Part of a small language model's weights.
Size: 13 layers, width 896, 14 heads of 64, MLP 3584 tanh GELU, vocabulary 47204, 169M parameters.
Architecture: LayerNorm before each block, learned positions, tied embeddings.
Training: 895M tokens, 13880 steps.
Each number is 500 + 50 x the weight over its row's rms, rounded and kept within 0 to 999. Layers, rows and columns count from 0. Numbers have three digits each. The size before them is the row's rms in percent of the matrix's.

# layer 4 MLP down (transposed), 3584x896, rms 0.0708, rows 2157-2167, columns 768-895
100:438434481604537516550469459564574489595438529453482450465503490438485443487525602486445519513554504569548471545535556567461559481490568483504536405436487537573494482490650425475520472517411422430517500494511506420540505488483516544516487449512532475433515509484504349409440456559531471584539540448539509507497578492556412600443505557468550503487500444459571531418520473530458421560550
095:525511583499500409516518476434511473475512460492524505490437564630484547461542458486451508523511499453514483422483492503535460481429446526452494472532501535449452530576552482552488565529477517473402507459515443550509589495478511398441507412532537496455562512491521552490514449558526421493628533576405533524445517520452538478427571499578537520457572544546546509480545529568456473440556
095:478525521526550549486486587490410461461450445553471635495527547493542448476491487539520503575521558450455471567461514532575462436475572485542473610602448446480605570538478484409444550562504467498525553514571492579550523507499562591492592487566414440465526443586548486548451436451509490577562466476443577507487481621545417504452371471509473535435557545542505494532454464510401410456474
091:457517562508554508481413503453509411554615486595551619495501547493474570455459547440415429559544557505494560522487488497512507445518459651450427508506483466464530455439500525558560582534503480496622438483559478510532564520486543482478473485428466452574484473386509484530546511517427466436453526467553461470450484521555452446491472504471525540565438483462478419541432550485489532551508
103:545547527529507559485461530380582564508552476494501462467612370490533486421396526592403549515504537552505516573466488486554486478402541547442555469525555525502540459559533505611396480481468501459514414505500403529406462474464494484510473494526343542509481477444478417500528558533485578526412437430562451559428484521436533597444602489468490490496495453472504493506570546601539567529479
101:492488483501599490537485460479597437514522571468501490484481440605499522476565488578553546459432605432511476502505513533632457563495432422453510511579589461571517616502535469571469505568498434527394494448452478492585451529492429487543524668580443459396525496455551483505476485555467536477542516486412476543490493464461579491425474531445520475432456430542490497501518441516488527521604
099:524466470515540389502562529580478557447390539542534504441476467477511567589486470482503506541445567481474472513486528552460600557551471487420477548521488546517523503512585508563527552542491496519586445508504513526459559535517527501546534478542488566506519464523496465490514437483534462477533474534511564587527570491577446519524524520562467529480502474536529547518508474402532494509481
097:432482395483495466453540495557542499612513514488432551453473471462466487569494443504485457480477518438479385505516511499494497486479506633514483463524493533519445552506447685411515530546509557510579554448539591439599474443432486498399478482524432483598480451525524429473520429464509540501493531561469484423588462476485430611586505460554464448571525433549521469467452492564469480483460
101:569512545534505512463489424503555478498465549452485502455603537512533493479484536507542590492480514491465546521373454531553524447466523519481538521476558378398560536489489469489588477509516453579420306515473424459468483476526585484525430477442462475528519550481542526442495528565474459442445434449477425528450448553431479438442453411459510558472480409472462474458546562485448471457604
094:605544432587443490496468445498481552480500520486473557427481551494447486466468492479539553471483445600500507444526530568527535596554568491544489550450516444536507505443411470493505566544531497508521490552529527431569541492513479384372512499441426442568453442527455506523498527480504543499500421483561484446485473542519564489418558527467468484549449526429501455434487501546546489510472
114:487557456645507459584492551495453431483436401530505586479500533499553428534461435424476502444503486508510406547510419499511488465455524423503526572558488538453518498455585396550466516467404532560478473453526531549545515557459595467612537418543494512452418641574473357484447446483461475552504554563565492627513564500425642585460447474561493438397531516473389542550567516426531459494507
# layer 4 MLP up, 3584x896, rms 0.0381, rows 2158-2168, columns 768-895
099:430471483459534524544446430433466466517472460458569495470561548527544465484503482406506441463512556453529608434481539522502458439498514448528536565484495475509441486490535586475439455577394528590432442467376485465487616571458483456431496469446483529510546546533491474436493420464496526463566514561560509503493526417608607468557474444513487533534562521390559586410504447485550444505513
092:455530502611517456465477507532453542514519566457448439570499482515424427486490440590534523620458518565512539431500497577498544512537534425410503445456506585484478477527495553510495458426483532479505479483509534486501493498485607527428478542613513502510497631456506591530462527452489551447530498517443482513548501491511452515512469498501545483540501501454477477508531466499504488462442
090:531520448464452450524473476456417489508615510543580552587445462499564461599496472392515456519498557487412507473499528550536592463462572438415594573485415472443568486485544476537420450538463455408446534597555506500413464556516477484467499524505489584505489548525434501570473528475476470478540538464428482536583470349545552563560497514445524482565438504480541508513441571506522443439434
110:463550471544485563547438491455507560529463479526508351564551422422461465475440455442457583487583511456583457608488452553487486481532461498442455535520507515455468459473542510405464560595509491442548442504419447533516461423426453490509437540587477586554514490546438508563495529499562550472468521443534476456372393393520516457553591518546589470496549505389548454431461556511510551548476
101:492559546448446575534566538501530508513546480515482524437472459536439504530494499501459544547586452532492506494554438575544427475384545554408460501394543488511490591523513546492475485542518449554532499431488454545489389487568429446538461581434488497493518593589458588600428490525541486550609458599498570519509494507556575434504533533527475444485448477476455561478530508555454403490480
097:485581467565531548477574486450539451479499524517551492478553463489530481503415426432560485550491482595592562510470551370488491470528480507505527470539507527430453526526544630490506483477385493475415439582594460508505477524351578447513538458599433433480534482641478460504530505511466476537453468400516416552469609473499446480543452483535477509519569499622472484429401462457529504551460
095:483508544472490532605524554488499546498485528478468512456545493589440470560409555469485433480460521535542486530451441488552422479468564456515542434381627515542479443524590583551468533517524505446463465401410452474494564496540580457538525514516541437546406590462601489451473519490502480503422543448461464404575445507517562523535480582501485453471525464575468490508536449561562441554375
100:496443486466506476511437589453522478501556515443505468501355433461490476539426432604483569471531463491426465442585515562546544481476533546505494492493513571475579449470455494514561446573563576456516430527452509538424539496548571569541560548520517500408439536571602501492569602555493587491533451467512513515470436487543513501493557463456493497589484462524450480475555492487564500450448
093:372528489575494423600416493428529462418458493582505417536513500473425513503534426497508485557516433492469512467544499476518498527648527492503407474515492532514491557502469481489520515461398472532491502566437444384496579611512532577455566520564470549549461493505520548511522594442546518579516488415474529437569579514432545458557556548493482434408427454527565473490499496534622419452514
116:513514493528504544483499567555424495415497474494514480552429522528488462598449580578545500446502489449447403427494501490451502468481472451484454519586547501609511445503560475541412478556471502476539550494424553513580528491526494422565457528483543504471564603563484368488378467524537444514480595541538484424583478474499456454504535473499619502423473509455494482541518553468503384473446
102:492555461503445549495542384471511391545458457472533512619472579502521484569458487494521568463504456469529447491472488470566528499531461578509477517547530458547442490515446553463471464612517511522541503475524469513350588405486566538588412475544463503561492516550524412548460435445540476562491527535477524416521459565482545524463493601497418440515480535516552565470527485515388547479427